Part of a small language model's weights: local attention windows, hashed n-gram embeddings.
Each number is 128 + 24 x the weight over its row's rms, rounded and kept within 0 to 255. Layers, rows and columns count from 0. Numbers have three digits each. The size before them is the row's rms in percent of the matrix's.

# layer 9 MLP down (transposed), 448x128, rms 0.162, rows 63-73, columns 0-127
101:134105147159144107139128144136101112103170122131154116140124133150135157130166124099098096129163117118137134125154172140146109141102131133147141149078116137145153182167107091116114162095122145133100106163139113119121110185118150109111113163129119092103140154146122124110090099172155150159124093130068132151082132107110180113152142133149128097125129073137094135110100127126172150136105
094:133161096140145124111115116127155155059140113135121162085138147141096121125145112115105123117166137090101150158134134143113195114148157112114098107129134104138140140132114108079136125093129118079102142115132096175112102151135128122127106170118139119125131095089120127133127083137138128115150100114172112132116146115123147155150137113163195100144157164139086105141135164184142107145125
096:144108174120126181131162144113130065156113130132112119128154154092161100085120125121118145120121147134138106107132159099114182153127140110144139119115083108166098123148100181113173128135123139131134112139149121130155151107134093110120118125150088131110125091151163113095110127139127174121157144169136160102060126129098127115118147156174153144101116115134120140150159130069115117126132
107:110142122146143141093192183130110145166094142164168158124180059103148124146102119124105138134133148112141141111158209138114107156145092123122110109168127126115165108095138140171135109156147131158121140132121129125112134116104126123143128151172133123088152116119151108113168090114134126114117118121120132108152150095138154122107095121117150131149113079080130142134122124167124130148144
103:205153099136143126104126128136109134164109137130128120124122108118142073165175127086133161102099155133107124155143117105152128124132123165130159128156127133112125121122154150129148100130120135140127169106049120133106111108095151127121138110149097134132137121140111091121129106169091156166117123163137113128151122128123104119148097109160117068083110163090116142175150085111136135101142
094:128157151116132114157145098100073108108099129064097103124148107105139140148122113110134130143120112131076064148106128125140142127130108087108088092122173129104123121122103072092119132113095107133139106062131134114167128140129162141103136142119129110121166075142156147140118146134131145099123112156094154072147100100120130124115130131095087148126117137110122087139117121098137118130098
104:119176164131166165135109143130153120126157145158111076128144106147170174129114163090149154129080109124129136149113132088095110134119126139135117107074097109109111100178134127122179133114134141135154122154126063128167126147152160165137092133129147087101166125137129122108139152103136128147113122111147134159074119109112136091112159120131078144130134108128100143142147125146114160113127
105:140118119150147117136117145121142125112116100072131167160119127105149164119113132088082083118091054171131065163131123141102095127152158182092095112139160131158122135138113113153119095146126171135121119111120131116120096108121096105115147142147122151129158110169154115117126129132163111132105147146150099108123120153149136142139162121127154115188120113142123105096116154134107096126090
099:112114147133149176109099126145159142146099113108135093106131087106131163112132142116144128105154103150125155136130163141139103137110147116152053107130099125076159132132120164151081156121112114113137116118120126135098131146103132139130151077134149106112123122134133141117127143099166102154153149100129131091097096194150111120105155135107183132127139078133151147134139142130081101071111
102:133144109074112122145136114152144125143123148156172138164131052095155107142108106116144125140106126109152091102095158100080079116151143109097125132159114147161142119141109085167137159122109124124162122107103137092140107111141096146117095130112130093138144123110145154158125096125122102175174127115133124138104122130134158141136156113097173086121157112114105143140115094104096138101163
107:148118116093071141111142114116146106157129123117092133126137112120144150148144142126097142096136082087141111093085160157131149123112147091123122120154116139116150123143097169099122165144105166096140142056104119126157172127107135080139106120109100159117141128150132153135127083099127155141114115105134075104116137131107143132148100137108121041142137100116146115130151126127101111161128
# layer 9 MLP up, 448x128, rms 0.31, rows 64-74, columns 0-127
094:119120125080121132097157135140110105141109109105181123149155158177100129133105169130123153115130116145097133193156108144141136122103156122117116151136147102161173178091124185133110122104113116155112123116118109165150120089122157127145116116073134141101138146147153154123115088069143104111111132125129135093108124155155128133125138142113139169116129111127164135158174130175126125134167
092:096167118118133102129154099166126164149105156185129102104109147132094141126146175111147153143115153093107112158112121122141145117158131128147132119106137147153120135147148120093140074097130125103079092116123147115086190120133150137122096098126152145146107158138129143151155105139156084126129145151087105121131165147126145115154115126126100127169170117136169135083090164156139119161142
106:147153139141146126129154150085143144143098144146140120131164180118127125085087135138140144141088144146149133102105111138094086141108117120114137106130166134087165148120167112174158120135099108102098160132118143117109113145134129166108122146143124160108104123082111140112107117125132163138110111133062104155134141145137174094071084112137132066131153101115141103137147123173104133145117
097:131143122094100113118145128130156103133070093144118075131130151093113093160116125140126148129119091117139142150164077163140105144115204132143168114159125121092096098137143108107119151156149129154103122139076098141143172108118149114136148145128126110156083131150085138111110123132122139168170128108180118092146141123146098076159122108106110128130137143136132152138134116144093149135126
093:106166167101082117115146069133115148126127173157103150105120142103079112111163116111117147143100166095190122124139129124101146172147150128109142134117134115147112124120144126128124151133144159125175148118133121175127125140137138121105093151123110116129129114160093122124201136114167115133094125173136123120133147106121135056157108090115108152121124111126186154115140120131139111140106
108:136111135149128094144062107143192140093142114112189162097091119110116120147135099128132163151125126147118120119097152195106119112099115103102151169119141135082153136122135146144138139114148179143081127141128140123133154134119138156129082126126118119137127132119123116117105170131150147141171133162115099145162121153182103134172127127098119162159137128098165141109115143114159100138127
102:132137097177108103137113130124128115087129191140171162142122130132147107105154072084115162124138130165166114181138103168122142150117140126082117108148130153112128128122180101160093131141090136128145102106132101149100110132101106101114142149149127146121121131118092111098116156109162113127107112138144158152150106209122124130134148115110154100162112124127140096098117135126095129111146
094:157135102121135152139122087170102131119117113088114159107097170121120139156101106103134137102136107131160129165129098120097104115144132137099162110110159154082130111159104116119142101102100141168108137166163143155114135156124111115068126074114147105136134103148168160096109113144118164095128119107161131159098095132132128117160149112139143162108150146124117137166159126106151098099076
104:157104148159148142146148136125129133145086151185136111108123088101127112137138126147118142162084119132156148154108113168127114129100088124150142143115178175167163134128151132152113133137095123160126126121118087127130103125117143118116133113114103132167115092119122147120137168139174123127160108116147138132109147160089090099138130133137107126191165091099148067113121144175097160120161
115:132124147163162109157154161162184171099130103148138132110141097142126088153154106170124125118136120109126098096118121130154148115135119131120087126109144146132108125108105132118109198128138157152107135091107116138125147101146091130160092147090146140082114160130132155139119106173119126109122092148080105114114157108120164145155092102161124113086119120117154140109184135149119122158095
103:134088141139075109177169118125129113112161121133119124098062166127119139152099113169148115154135147143126148146113091127131144118154102150105147103135140113105114156149141135122132117125135167169132156119087165202117115149084094150135106091158118140103105075143122103138147095142100164140138136160159133141136120106133150140133149111140160110138147133117126092154136072132130151137147